Weights of a small transformer language model: LayerNorm before each block, attention and MLP in parallel.
Each number is 128 + 24 x the weight over its row's rms, rounded and kept within 0 to 255. Layers, rows and columns count from 0. Numbers have three digits each. The size before them is the row's rms in percent of the matrix's.

# layer 5 attention output (transposed), 256x256, rms 0.109, rows 115-127, columns 0-127
093:117097135117075127120102109118085135129057162140105128133123093198137137118138130122126146119124113116123102160138137113135150129121147156165116116095174112142145105130096149125166131163125180121095137133130148156135146154133148172112152121146117087113145111105143182110182121106128157115143166146144129136142111127124133155090160115154131140135081127115139138150148153159102131157140
098:131089116127116147127094090110126109096097162144132131126147118128058153142101112129124151106165085157149135119093132151129133194146131112148134171102128123113108178134116152126130159078133151136108119107091175137129126163062082128113134111164142147141137123121148142111115149111104124142111180102145130148174111132170119164111128127113128117150137120140125103120132105138124122088132
096:143115132143145132125132125167107171162141149125138092088135108110139162127145073113113149075139112164129143119166150109116169165132128110127123124151105141096097088090139128137164104090099134122091144095145168125111155156112133106174126124156106099089156111125163185177069153096117156137136112152097085118154096139175121136155111173116116111160133098077109173104137165095133123117124
099:145139125158125118142103142150101093202136119100131142133102097091096118153133116105149127103109116128165127144138128135159156149141097114131166103141086133125106168119146122123132111129135166128169141167148146101146095117108131197135135148116137079110150127160103135194110165137178098156079117137131166121132140142133122158148124147104125151143125155098122137129141057151118136107179
095:098132113135100156131161108112141159133127101132141101150130140104131141110091134121158102134193122140116146134139106094153116149152120109106108153143166112165138104103133127148101141172130137139199113133128137081117130157118135109123130133096122133179148126155134162156114136136143127109134109097123115138160170121143155121115153191120151168122112114146131125127102121107135112140141
093:114141127091168164139113132126107091121131087105156127149141126115113131098124128114117131105133092154127170127151177111116120140145134134171155105143165135104143146147155120123103089166131133063109127109144141132120122126102161154111117166133121136131128114137117122125156124145128134156142137127160125080137135089138097081138168129110146095114142110167112146100178142149139115137138
102:153137143111159147132115123120127134115135115110131171153113116146104129197074104134161120121136140098165158122142111108128096139114126131130116060117106107114132102143109125085145158114119128160126222128134127144128165162126133167135086152104154145136140141162115121116105128121169150127099151112110108148123097130106148092133100136104088116100157097148098083138106128137142144149135
094:101137115163120123075113141104120175132113132137156105112131088111122138109146122130139159150153170104158091139137195126121125113149125125121148121107102145145094123101118135112168150113140208125134089107138187136148133116117146119121131112156113100136169101126056125106153124155137123154096133140067181163070087102152110153148145136100146144127133135137112117168136141199150115134118
097:133113166104108153151143157143120094175139161139096085119133113164114117126124085148148105102107146131123147122147099155112119124159137077149108159129119124120114102172122159111157133113132145175115177119107137104150111086110189128070146166138105106136129135105102146138097167118088134139146144103130141128126115125095113143119135152088131104069112163139127077112126105141146134067131
094:156131143155102164113100107128098128126147092106160091091147144127175129127114121148151160131164149149136135146154086136093128118103105148144105133184159154120167161132131149118178144154169159138139157093156112144166112155114198172102128129141115137098113115166148079139117129141133087113122131148153126094137131141139161102117112163098166132136149139108130093126136114125146113096131
106:161113163105173160085146124135151096125133146168113127123157101140110113127126108149139161138161157131148122147136148115084096131136106134134163143139151119079140169104150110136120094092120092114107111142149140135172154158091134128128126083129150160119079133155129097100185060107114138145134133159144076135171112134105144090117169106150145123093114137148126121157115127111154169137130
095:129124169135142129127126087140128139127103125123132139143168119125150140072130084097137101095125179136103115087136127130124102173098140149149118171156125112125144072171143129130133150116112090138101118122113112149160098152107135152115120159116113143123131125090150076106148109112137107140103085157154154122104127083136157088166127177126093113086109107096109127150141122163063084113135
100:106130138120172125100177073123158158098129157139108159153127134146134105079164135174116162119091123126076108146134082112162146128134135160182142148122125119138106131072117115119096131110150083133087132115155164098130171095130118123139107116132170088122106143144125118123171113141143125104126094141166151106135116157141135128129120131141140149177141107140134109192166109170142141137113
# layer 5 attention value, 256x256, rms 0.115, rows 116-127, columns 0-127
103:116169134108118135130122128151155154106141113161157155127088111100130121093116117104129166155113158128077123104150152156151101095144154113142139106145128140103117117127101124123127100128136119103145131151143097120117128132166145172150103113148132091103146150140112142149114090075137106124116091100091114142080117092150098104138111158169134115129143100164120136158126080160163132170126
103:135137149125152133075119150098154104159153111151158137167146137127140165128114112129095141110090170134113123156114116127151151110132121131115090135142108134109167132159121142110109120130136121157137129141133116173182099110105126162142122162142075103144106145134137124095118118091148150073129158115112185153103131129126111122121137086114125139117131115125105105170150106152099108121143
106:139190114121127135096106155173180164146124138132137137084108124147127136119114158128133104153154152149109135135110144113114110118109156109124102139164107111112131148145118140088113132143129128118116105133141106139129153112138114145109101129144143112152134124111124131140150154119145152100120107139093138143128127214119134177140185082109103102118108125127099145109182129146068106151090
099:130146174128124097119100142126110137144111120159131127109151099132123094133150183113114118143111135106117176090105163148132097180122143098180114130138163147126099124118182123057122102136140093111080158147126146129130127134126136155104138100152079157116148107121127143118109155133116089116133099155125119132130103101116127143106120135110090155110078133115151129115111147134151116133133
100:116114117144136136141112183147148139108128140112105166136121105123118105194067125134122141121132104152161107138091113085139141131118123123139108146110121132131123144094176096177099088128135144128166098144151119136133142156143101126149105121178154177115148122099124175106090112085111130084119135122111120144151116128133131096082136101101146113120118087093101127128081160107128135106108
105:125128130107116127138125142164110113128091116127153135127133155126097108118131145159100132081079125083118134144123129144112144103147114136146182136160155124132136138158165144152107111132146101138182147124103112121186116139135119131157147113143125104140090097099117135133115152100102114105119114143109149132130127157179149137115107143094126130160119115146185132151120143089115119126100
097:126155120118134143151133137125125137139138149105104051143112133113128119135108169118146120114137132161111132135101149150131054180134146118111139106139172116120124130164129069176103098092176149126107153094109140104145108148098156150096159169113127090123137143130139084147175106113111138082138117108115127138125123133136165094142111122134108125169111143101113183081112132138106122077131
100:100108136145146093119154118151145161125153095100121084172146138098116146155101114118101119116138134126140108130100144107137115175168109131143143145092127143090135105144150117114165173113100100122122161115146109085161166110165121138135135111137128140157139099099137142151122115117142137160120126147152128119102122133136135142118174110128152098085084114135154120124124149151064165087166
103:132146163157129123143165173079149120121155108149150100141098139103103133115082165115124151109088174092152158095080165143142133116135122139110102140125161112161086136095131187109149096097097120137122141089066143117140146142162127090116138112136149107118132118134146112095116132113145130105160088146130120158112083127112068109161177081111140093101135115129144160110098151137144120155125
112:120110163136114142173126110132150196067104149113135159117126157100093135134067134156145151118141152145143158140157053141166117125155099180110131134149131127145118136114162103153115117116127127118115108155144141150124103175110079123170116070143146090146119144149102130133131123120140116149118087091155182091161094113149138124170105077150101162147168122134140066119107125114146138145120
101:078131143123075121134142124149121146057186105107115144161163108112089148148125140133115106110098144163140117107128137122139142123114113091092124146116114134097149133131136122158093133102153112112121102163138142167146177116118118115119073135125102100127140129116129137137126137111128172162122179104159110113053101156097104137143113114116143124166145146157107133087135142118141130110185
104:138117122111139136099152179133155135107119076091168079095115122156115146124135131141088108127111127135138111143157143140151131117128109115108131088123118140133135140137149143146123130140136113140165149138132208151113110115099111151088086118110125158108140109131118129120124130150146072155096154116145104154100120099096148144132146146157113132131192138138133114104149119149119135110098
# layer 5 attention query, 256x256, rms 0.118, rows 128-169, columns 0-127
076:143144173124109119164099143142123105079109175073119098159145132150118135094128113153157133116144116145108128108110125146118148121090154102123099183157151132111082117165132135161112139177128111134141118151145087122146104123152142116155155145124109152128127147124155155151161097156097134120089166158152180120150099128152129143140122099125077162163113129148116139120149147117142124108111
092:137118147117156129125114167132152122141160204148148130136108145157134107116123167130124136139102134144133070131098166146136123128094081119138124130153124095113149075160126156116095151126112107116135137140100134111113137163140097174128130151139096133103165149086151148120143127124157126163135139099148153132136157117124115151110132131143118114121131073132156113159113120140173093150174
117:128089100077128168108141172091117082146153097119158124111133113128099117133147153116130091122104134145107112099103148123107109118128127119120121130114110136106145156117108164102120103094136094068114110126123156156154093100121133111112137095131119102117136079116124112154154145097124096111120121154098103137124104091145106091153102117147112139133158149142122114122170137138129135159108
088:098136157133097104158123133157205120097132120092123110160115150117115141100164092146075104133147124147128148176146117107149118110131113104138070153101137141121084123170121170140161101137147065110153135119116141115121120121141150110157172141131119149143144157153147106150141108105120137120137090113177156146120133108153142105149140156173165142149174124094162138140151131111147124154119
093:135129191114133119156121147159149150102166193126137180155158164126131148136135085133102154120126153137121145162081194110149146133124108120160112112109190171123150141149127147169140132157130113161125133142168159165120116171162113117151095147096109140122163103119118158113153139147126154142143149149153108133084154140135092129132135097145113137141128096149123138149132105128109112174141
093:131137138171120079152112088178124163125176113157092124122128137122136111142141116146128119116153088142164168150120159122157173140145136119112138108118120122156095148093144144146123102114178152173145181175149159163114151185140109174156123171108126127114113162146169134094116113138107156130201130107166128150101142168125127071150188125115169097111121117106139105118089132136157138121157
090:139127127102134133151124109133120109118094130151130113105098120093137125136123089103114157128114109095132115126133139128112092116130119131095148092080148142099158146101148090094106110108146093159150079100096150135149083081115126095120098099139140101130109150122146137123158152126125148103100124143100157126128121119127178152132117131116100092099127138126150116173127121125135124136119
089:096146111113164126114121158133109114169141120114155124086182147100119117125143133117123078142109123145073123128083146089125134141118119103131158126096121086102133132156122158157171123125144110119117118118154083161153064105117156203134147108139117096083119141144130095128130092163136132112167138143126092127127065104131104145108144119140126119137114111156085145050102145112148104053128
089:147115154082119142123156162125114123141082094152117107100160061102120163097127124107178124127142136140125109161126150092139123114132099142141147104114084147113115144106140120164144133162119133121124104142116126128112131108111119080147149086110113137126107126090094104154108143116154159109121135131095113099152108109074087132126101104112090107129164119113148123107145076102138092121093
087:104155115124085110110110152097114138143104124147125106108104100127128129152142136133143152128111154144158167127123151119155126117112089103129091147108108160112097111130103136112099127122140158124148093123099137118145138131144102153097137112116129093131103168085115134144104145140092110174095096123146090144136135108156122117145116159168103224144082102130134129143119114137135119123143
090:121131091154124084121119101092115118166137145139089162113150097100132188120111105096153156131131111122114113098127133146149124114152143159137129106133138117167122108157095106150123160161136200140128073148144123164138127133102144114118049130160158138124134136134116112106115120130119092109147119121111155127142138127166123140142100100124129157134092106142123089116094163108152089119133
096:107129080119104113122128117134117074103085130093171124146134095123097109159098136092058117154076128123127140125097100129139108124148133073133147179128155109109102112141104122080117119085161102089141131103121094074111125110094131113127127128116145105133092126078139113148115126097105082134143112131147121124119100106161098139120123123130140146144134098127132139160104155132121122113127
100:128130099168124110103134136093157172150133136149104129123120157175130140082147091173112121110152113160091113154157186127079136116116135149164136112140153131190142139146114145122134101146157115100120167122113160138119077111118141143125127131148150167174092136148161156165135141144189125115145119126101110126139111118101175120128117162105132126148150123123112170113138122108149159098122
096:127137133164128117114152135171160099145074093146110166083122092128125113099134139117093093120099116167152105104128112071119135129158130152130147113082166133137095148175152108089126145125167133163157082149144121141126103144149112089126111090139117113143149110134125116181168121112144155134114129132115092157105136138148138150149097104119132138102151156121109149126125111097148151103122
094:108139130128172206129121165157111144163144158109112131154138126120140147134125128173148080100136148116136108081140123095124123078174135102101125099084130119142147093143162100131139125106154120155140104105109145140142150069135153115107082118114116152175106142126146091129102129113132110076167093136143144164120137121133168129109124175156106143132144157163104162124156111108164159141153
098:179132133064175105124103158108123153151123101136148124156132117094128115128110125143159130117143160125104160118106154109118118175133127104124097144152147147092103111131125129139125168132092147129100113110164132149100116162149104128154092141117100130135145138117137223090133151137130108160112124148138109150113121184161127113154117121109114127107096132150103111109092112122156136105130
095:134158178156151097156095097127198161136129139110128144136120098122097134115159152113160138109130122124118112103129127135117102097148114119121159128171106107132135116117125098143135178103122138154117130145154135158152146150125133118131132136098123125139140133158107143150145100141136105122093112148159067119154136138104138133115155171169139134129102071115153130072129159128094145124154
095:158173149148127113141166153176154111108081141122092130119112113144129108141160127109141139095133167159114143162155121182084121133138116118112126118121097089114125151119110172119081134144143106127106136123140121149107155155104115164128112149135113137117113121135159143112146130097148101083190131112108134094126118132155125145093082110097146119128105148143078153122122099141151110138151
097:110144121130112092121139128108149132104111105135113096110167109131112103093122171168154138105107114163151147106125114104177149133113137105092122133138170078161129122151148107156178163121122153125091098115088132119155166178130149169124147156108162125132104121185070121124141087154115179151126114123131145132150151116191095144133147113142118089122152156191110140133123129137127124079143
104:152181104131082156149076118146107136112131135123116075124100152152081160137122114134119144134081119151123069178146122101127161099150090162160139099119124166143126165134142113113139136175137129103138110151144195120138134127126152125175162111096138106141139128146128110094108093127138134108161127183122139156124165154130133081137149132137140117112116119108132132086129116124118154161184
101:135120156104170104137123119129135152145102125145168116174123151138153098117112140135168130132106142124109136156096154143129092107088130126117115098071133116131114136135136149160126168146120167116089167091091116117124159061113149122144137085143151147106124106122174130156141167138116110121132130145125209092124136125144124149111094125161108128107124146129131135109143123147147112120114
095:125139122153141148120098128132143151098095136160120127162146085111118110103119113113159118147175104131090116105156123130140118115114113126198153134125143135129158087145151104097137175138138114143151121141120132123137132082162116157113161128137150190119135124120165143140160108101124153110119120138094145102150136118127108100142100126145139134092107108149129108155112114141151146151105
097:120062140136129141137159142124161157187121144130084150081072104127101138122112137116113122093151123147094123118148159150147095133139152077179137131129146170116122152178121096106169130109139097141162114106140108149134062150127145114134143103079155129085185141101149147104130071140141100114184114147120149167168120115142127109120110089123149135131123121138175148146084123138142110128138
097:158138114119152122153137165162121096175092139112166157123113100104158141088149119119175166156119102114158110103170137163144117095104115147117123097111111140129153094099110127121095099164108140121095153101136130175154142110129114146108167127158127111165121146142106107171156116134116138101129105162107127141154094102144087138142129131098160157139100146113140126136161116123114104114157
092:111157127109129119140151120123076145172134133126176093150102095130099095132116101112146102124169125144092091103149111111173126140099124127115155152168124111097086112119142137148098181139128077123105116156136130156152099131163130161106122144119115115128137133136140117090134074154133055148114122112134154166148127093099126139115125116099109123107136135121124162161109102140126140172127
103:133171133127122162132117100129132151163153126142116089145120102117133120117128078148130104141129130149108145121146131057118109105124162115120085155156105110158128167156142140143128123136137149109170129107139102141159138144134135082068115133169135131138162141116161142130132110082155166121111109098093122163133127169154134112103139113115120133123111113132112129115129126131119123108102
097:162101158160118125157126147141143146142123134102135093112118109062118114154130112145080135114129133132079123132150121128137086101150089137135156118127135178176136176118082094172141146101140123112093129145110137154142147109136073141113122158115152157135096138134117137144088152079133137139121164102116168074110140140143094099132161103105140152128123113120137122166151115139131141145119
102:137104108145147141137135121154093124134073120117118120120111114087120077112131165112097135148125118118111169136075134156097137148155082140123104145085117154155083109136163131091110183133092095104106107122096135113121127110127138133128100109105150132151111143116160113134126138166127126102088136107117192107129124119113123056130110154163113119157113169112110148175097133141144085094141
100:139145124100119141150146141143151145134130111120141145126131121187186145139127114082129136148092119118116085138180120151127124122105151072154121150137106140114127123152169111095145120117115120104117083090150153144138176150107102168097121091158144084106094115130160112141121138130096126127128111143108144150125146093115123112145169121153138167143124107182081115126142159112135118130100
094:119112139146132120149122096119139131124091121100124149110109095123134121125118136144130101109107109131166156143089132132171135178125134132124095095147139123119111134072095108131124143152145126139162121090107113136137134092106125096122111127123165103148131145097132131186086123068107141134073137144150138133118187104105110106133107109113111148140093151145129171160101188109103153093111
101:127110151121120122132171106176105140141133135182125119077140162154156140143132145117116174120133098114108143135140115161142166099087138129116088138100138134138107123080099101115142143115139127141194126128110140096117129145100132152130135151119094089071156121135116116141134124145121151149170102168144132140108108163092104121127125135093092173120117144185105130104135153151142142139132
100:160099095123099071081136112192095123150123113141115110133084125128116132127115159149136122119084164145107128119108134112112149092142094159108092157141167146120132141135103107071143127096096124159137161158098122117126119118171141093117160131121111126088078099131104121106160070122168116100156154118120082138130127090115109095122117091166094125112162100115085131099148124120130128145107
094:117116128157115105119132159120155159165113080133072124114145135194105114147074163115142145159093102114135138155123142135119112115115175122120156187095118108105155174143175121144141114096130123129130125133105125128124138174107161156065174120126130130134055127158123082113113128125114109147117152128113077128114089059110093119138122114101109115130108119084132133173116133147106104123109
095:131126114157146125158108142116121154132133126137182165152125161121149148147122111133126134111158115129134096140130128065158172147090091099130169119147054146169115154118141117150143097135140088111141135102138168061139127137114083136151107113153131100130101067107136085112119117104131128143137115224147151146107106133077121154113126159145113154121131078114136121107118136131116116109074
094:111100160078153138131132161137142114118136141147146172140090150144124119128147122134112063141152117124170052097113181124167153118157109140133076158122123115148139116144100094104148114139119094135118125115128143136118128153124138135146187122148103111144105117120114135119136131098147110082122125133131176172143101089142151169104133142085107131141115119107141132120135102167150136167140
093:124146131107112115132131127144116109135163107090131100151135126123102181156134144101168157140106137095137144142146105093140145123124157131113079129148135094124123104123138126143145059129141149142131139096124150094115182154075122140179139127080137122151185110139150151133112126139143122156118128116137133119150102095140171062131164168106147140118131137107133142144143137148113125112155
090:133162075110104151105110120099134089097130077125101125101181173088122103157120143116124133158138136142125125148146181084159095129142167169144112147151134128111151090152142138128142083107110070144134118134145124121111136142113139114134132132128144149126144150110099156103138159130150087088163117119102163110097140089166119077144130112159113120125099113146118130124119134129147098168144
097:166137115125158123146097133160109113125120125167104151133072081103129139205123121178103126162164115170171129146151113123118110121085129086114157090123157125105131092130156139097086117112100104127126154135103148155066131134140124127117099157099123114132170141127147088151137110167125109127103054166138142131105089115123141103139129106151146089139142093097118115127167145131110136147114
101:131112147172159155142154160172148125118108109131095106126123131110128125157074121086144101148113129175159141119100095119153202116117135087117126116128120134105126124104129168102116189144124153135122132151124112101174115147056125118138101079152099086155154114147094113120129125119141101134102116098147148134103109107113115141131161144161115157139116124135123142108124081160126092115136
102:154098142131140116135147109116108147123140123110092104156171124128135124123178129114089134120105152161115112117132140123183113137082104129139159079129147123146128055152107146152087150154129122166159143127117098136119116106137112166126119140117095098127127126163171151142114123133123141141131142114144158101102133113113053131116105127166127100114116129135093147138124124123108102160127
100:122113142079109138115147134102095147136073091127143172085157127118090163131144157162119122100137159178096116166075163167150182113153127132129169110162129108193136085151106164154135135093128105060117120088153130136130111136114131099107114160145140122093122133123147100134106121157085106162113141173103088115127180157119127135164080141153133165159132141099102104159145122137108121138171
102:141115136171079139165108103118112118130158127112119128089123138130135121142126106094180148153142115123052142132123180139124114110155135128101113117150109096085106118131158103136144137145136145095083078132159106080124150148145150101109161183126131136121135122115134139183156114144148126087100091159141107116127120137123090117117125133157150107161115134142102158139158134136128160136100
# layer 5 attention key, 256x256, rms 0.117, rows 128-169, columns 0-127
107:143111136147152075118122115137090169083151096093097097168151124158152110161162134137139152139145172186139139145159114131154162132112147101139130128130150116142145171115103127142066141146155151165125151128153106165144149148125131147143149125081167116131144103131132143123120139165117137105122101164140184140110139212116157132120162165128117139125114120153110103098126140129123177139148
119:158103155086125133108118094136152125126106121121168146104159082089075128108123126116154082133108095063138106143102142093122123082136136129143166122090094128098122100170110138123144114115113124126118126165108139111155131140128105134166137102099126081118126147177096129121138097102110111086112168142125128135145100109108109127134136114103104128163142135118111115139087109131128077195111
106:168109116103153106163128135129123093152112125102152118123141129069119090108118134120149078079108107124090118117157136107168113101117143114149112143134148144104132137116077134168128159137147134134111102142124133158100130122105129130108152113125134088120134116135163150162124113146095117123092126164180110106106129142139108126092129131097107137090098109154105143138081103104125134131132
112:172126105109111144099139153128120102139150133096120096117139099081097153113162142081151116123110071097128108146120141137128122089140133113128105115148105061071127105148102123114158153089205105102131112151135159080118114097115140097143139117089136118095145143077128138179117104160155116100069105132130117130117082097114095085147145117114109130108147118138150102134127091096136146150155
101:099120115143103137120134139111139160082129149142116123109124141126142120095153120127115124121115129164112131160140153134133131144125132181135156125170096166144131120134152142096104093160123098125128145106113125173102135077140124161115169155153111107150112139157119111132110107127148116151122062155115152143137166138086099134171101174104137117127120107104113143122119163152122117141121
100:148183115172082136151106145127136119112131143110096102138100122185124164120168116123097115178110154164143162138145150161105096146124129146129078073133121145128110158120123145117119166151123142117136140140162176107179168138148134096113125115143117133137124094121112166147158103182177116134130120115113168136142130120070102076155139146137135162162133134150125084110143107131114136141130
099:176131119140120101136135123115150083169086139114163140129167122148084095127144149078160151142111136105136117181118163110128129130139151123147129131131092097082089103114088200121147088079106143100131115133168131133107166109084152137130101112116107121127092148140118162108120133127127145125120115110170126142156124096131125113174157147143130142115131157121124146091134137112118083123138
095:122109171142154087119102099152131140115161130145105134101121174145127156128107169132119176117114117191158151085103118152125129138101115111137088116127133103144105129147134145094093096182106133156100128120140088158110136174178125079140114122126073176128124144138109121112105137124117134105126151148120149128141194119124180151118130117153099125113102128089114133134136149119086130142151
090:132136068106137148140156089157087084134138145136149137148105122167105103129146084116110140087138145108151138168125118116132130191101106128142161176100142145092090143116110128130126136139107124140118150114146122146145136121119105134159139094124127080154136089126136154139200144092076101139141141135139148107082131153113149160117124089121105163163154117146108121094139086166171118131125
103:138154106139117161137139114148099205117131131133118080114180149139160128148102135140127125091142148140125100108144181139111123168127097155101106105131117154167134103161096081175118114138116153135199121111152115094173097113126122168108118149132132113111140119109133165113103114149144135154131134126079097128157157137113122175150101116115157128116141153144193117117163163159097127132096
111:147115073119160112098113134126143127142159125141180113136144092085102133106130143112143120103072093086123134123097150137124136127160129108123123171121145129085158110128117161154158105095126123153122102169146130103116147103111119121166181099154114127143145116089139132121133106113094133096137128115170117118093114112139136148133145118123120126068131147150140147112150111106131160146137
094:073151095162126126131093147142134159098126112135114119151125127178165128146145129157171071190142156133115134092154111143122109136111164122106132100117171129172127175120128108129125129149134134157123117108118167125152160149133138143124156166147136165136118129120144129080096115160123141122153095098112140119152083134130111064114150174164120086092128154163130091152130144131146104137119
095:047162152125120119135157154154092119168101142082101143150116117105148137120158156115145116128148120136157149153143131144121139075106166101143131130089115145145079136091147136129116111108138134102144185102105150102098121134088175139120100088127122136154142149131115113109150128170124111063096144127138139136060154151151133123126146084093118159127112126111144119111158127110100118165150
095:139112113169144120096117116151132139126148137091155147104079113145089130112120115108173100143140103119131164166115117132126138154140154158099113105138114128106088132155113083125108118104103124101140130126152113135180120103149125128140138099095102079134068141139139117141112155119124061113139122171127128117114124121144078107139172088151102112131112135151102125117120120127137146124071
094:113142134159127088127144117103122141112103150131121137125119189112162121081169101117098124131111117106090119110116118154146098146194143164121103129114119127172096153107164118144113130129111121096163151160134133107181125174120121099154119135125128142141133153141073116123173155124124123145182162139099145137114124134123082139154127154106149153150152132135140133122140124133119127142130
097:146131102130114120150138147138146105141148189122118111184152136148101147116152114126113176110145154096128131117110094143150116120093122123118099113121084166122127091131049148100147117102138114143154138143156150153117141101095132147140104121113134090099150086145104099145100142133131126118158112119130140139116129086108102160135086146143101178121084117104138132112147122137084142119108
095:132170111160110147120111140115114153152141107122133111140074138084157085087134101129120136107156138100135158142106152154122144151149099164135131156088144121121127121113159133107112131131126081092142140169091117115091158097159168139136114103137135151140135127118109114139128151104155117148116120152089113159118134109132131169156161135099156121090144175125083154127125106134133131107113
095:101151123121158160090126136109111115132124155132172121129109135137133122096118119123133110128113134126121101112139133094155084106119107125136089146133132123147120130158164133136128087111164116107151142130133099109148159127202087119162101118143124091141173102118116119138104106141083143126104113149127122134129107104165119118114146115126087132129134154101181182077110091123137152128144
095:134116129084125143149153102128111118156128146117096117128138102131157098163146154126200113130128160141126152117123147108134079117148126167165142163120104112094128145153100087122143108113111126131113128159090131117121105148139128107144130074107096133124141134111096106127094146108097091085121150130176111120114144143124109153155126141126149141115160137141103108147085157137104089113155
098:156134117141126117125106125147130118152096157122143160118127099127117125157115147147147091088118138074118136100119116132146170130149115092139114150115132114142161156158144122136124111149164148132144141135086115095149140109153136094170112106128151124153116147114147098110116091123143130130118152141133137145131121116117179094129092166118123121157159133172138114160076194147119114147132
098:111152126150134150190125145141123112080152102142167134107126124168167120139151092159101101166119154113124157153152125150147136097133131115150100175145155106127105135094161155133076165133152137123157161136102097165118084132105115140122152102141175136135151137118143136124140141088109137132173118125147172134097159128138110128117101090113175128189087089163170148122145119135124123127170
090:147107102101124081173132159128132110124139098123130132112161128138164137112156111162096154137120168094098150139116161110139118141195166174152097100165115100121107158114132129087109128156165125122141118137130135118102127136111109121132127114092129124139165163120163111166086126151170120137122152153145118108132154151169166084162112082127143114098138117160127140074136146134085115116145
090:115119116088138107115108137131206092100152157124151147148087088113121097139122127164128186166139140136158160120165122133128134126142111116131136122138067122150159157151156163110158148105159127111127139156103089125147103113165122160115137129183131131157121116118132099145120112132160149112105115165112115105106100139121144157159104108086137131103123147101099139103147170059150139106128
100:103128125119131137155120143116162106105163097119087135111125107150115145107140155139132133145128175119162106123122121143056152181120122085099136124138156159175122171140160123130111100117112127189124126113158134104113119125135137094106123117132185138126158110165160121081156145161121114154092098136143124152156151171147128123101118128117137119128150132126110121086124127120103128109137
090:134123150137152151141156095146152112112143130125138110141114122085104137135171115120132149113108123098124095162111101113150163080117149135153131114134089126175106136095137181143138134142107118137193139106155137123164099121180177138160158124137100128138119162101151115127153126121149177120155163120110132130168129163149150144120121154137135117104150117145133103102098165141125170136114
100:107098124106140131155136112138150148143125123125167142132165126116137161157149108085134103105140108117116114148124148162109111126106077102113131157132113117142113122169105124146138140153104112115082173129100123098091113093108144131123079129131086180099143156096096170084126174156134130079153140131092132101109078117171123111170112119121134139145122099146141172138137113136142118149129
094:116135131146157116116150158139150109140093174144109148116175147102117111104151143128118123114140114107147135125144128134142053151124130125135131128134143147118146151120127166086096118130120170119144150129142156120149143091125121110135129090139154153092105135181159134110141102143119139102117113089133115148135141141106134111144095097116077103081100111159141171103141105162134111174122
101:126176114137093126131156162117113135107126122140138142150102136144160114136131151135140108150129135155131189116135127108134087094171157151137149175103159113152113140131098136165132086136144145141166088113143147114141123147114124140106122151156121115142158140113071164125067129174148169126155117157137140153121130125122132163124126150123127185084164111134127162112086133144085156072136
100:087119139138124168101108106143154145087150072101133153134143144113085126107161159139108127149123111158120082142097151124137097135123145146115087110133133135155137127148147095098146112132127136149129151105091157104126090144143144146123108134087118119152140133069126127114074115124159180124150141117123140123117089179123146135082123179132143121144134161169114129160162160110096150148095
096:142137119155108140100179167090111102096138137135120149165159121146132118144126138132173135118139105113148121158156168137132105129108123138122151120135131125102146145175129130132131087135115138130090155111108148143122117108118148066103182118117082130136153124119163119118159161107114162096118051109115142066126127077108114144125147103123124138168148113108169110127116124143095144145121
097:107131083104143137129113188117131130106094100097107145132071145093107124111099140118137104140109147140138105139114139158153088109108117154120080162107139145143115115121112118159113130161170131098122132152135131174129112134121114108127133106151133156171104104120110150120099147141132141110091139129195091114163111174140140113111145112147103136145133149140185072128095137149163125133126
097:134128143119167132108128123138153147142155152155141177135108105132115105139127119141125111117146157101166109132119114128132146121137105149106132119117133113139114123150127131125113154116110149121091164091161124140139121144137094141154131149131101153101159140135104106151088118118116121131125130095115164117134125140110109096107104101114148140142141131152142147112144111095128129140127
098:129171160109105142095158114130111098147138121147116125159098103142092128109114121135134107149131116156134155095158136103125100129160132153090152137121147095150103109143097121105128138101069116161114148116080105128151150161172102141128119103099147070110149176143124130151095114159110136150115153136143120201117155178159105110123123133119159139105125147126128136148125137122135096136146
094:136183114127091122144138131132107087108138117129108135095129128124159121135137129105092112101133129131105091117130120143166139166088124120136121132103114145125139122146115161109128123113150164129134145102070127118119129122176159139137149141129103103171130133149149131129119133093169137118112150090149142143131079142160101148106095099187073166126137139220141128158098127148095104121094
093:106131135137126141118115108126161160168135099146161127143140114167125130122114104120170176123103179141114113168132114128107111150153187116165140154111106134172129113125133130156129079147108120093140130129103152116160155123083106101144137161140105131131125099135128150120141134117151150124144141075128101076183150061124137120169132136184167130153133138133120137105159144133115135116122
098:133121091140093113111139116103113126123124121109121155112129131133136106172050127127084150135141122127096111101089146140103156117145146121140138112102120129141121077122135142160125111107131113132137112182144179108162126116137113112139119162161097155081083139093163107089101085132130138121122190109138138144105188119113121127122149119111111134143130143136099148173104143074201108133187
094:138077113126139110119142123121126157071133134129126091121103083146151134136117158101104146118141091099128135114090129143149154104103156132089138128151099096152056153094108116164120160146115131141110153134085149113108149125109101146126084130090141112110106137154108081166107113143100152135070123145131123153104156138143106118113139118122099119145098164152128128096187146118191155134112
093:112104135100113133118124123122144150140097115155127150161142178126158134091135106083135095163159118047082139105120135135128168114141136105118175173160108162148131098119117156148152142149097126097117119081138152084124173121113124159142128123147074093119127100108126119156110145139125111122122159171142117156171149137139110114132104096128110125142154093098115113162154108097112089114121
097:152125094142155151118110124138121136127202143106075149129123142151158131148187130141143129134136099150114052184156139144106119119127105148108119140149141076137155102161129153129129125180091133086135122158156145138133169086164109183107148130109167118134165139132130133149142086144073146145117128120137119154129147115152116087138159123125157163112186109123123147131122106128111172141072
098:137137130165130079123107148114129101140128153137118134085118174108165148117127090157127153122143127147156106153151128134142169112119120105141136115150117099151131151151169131157067109126133108148132153104162079136141148053160141093070144124127125147095128133123108153131128097095115121145154129124136133097136156135148115144105067077182137137069145149143131081090146159158109130126143
099:132139125157165113115129117117129167116126166126150102132139121097110108119145091140123080143132117100115159067123117126158118147129139144140157107132117160114169138082156120175123129131103156148151122117116157154135122153200135105137141115106116126113157123067135129122141142120142124122153152152145189149088141158082148179170158157122142160100127115133109138131095160106136140118101
098:109121118125105126098140117154097112122145135134138130094094130160146091112140158145100107140163114121092111126137117178130140123108131063123159117125098114139096112128122153088168124110141076174143096146134074112111155161160124132165099133106126121138128115169155129079103157148138116104106142116139102131160144132089127137165143117131129108150102155112158094117096107145163095124123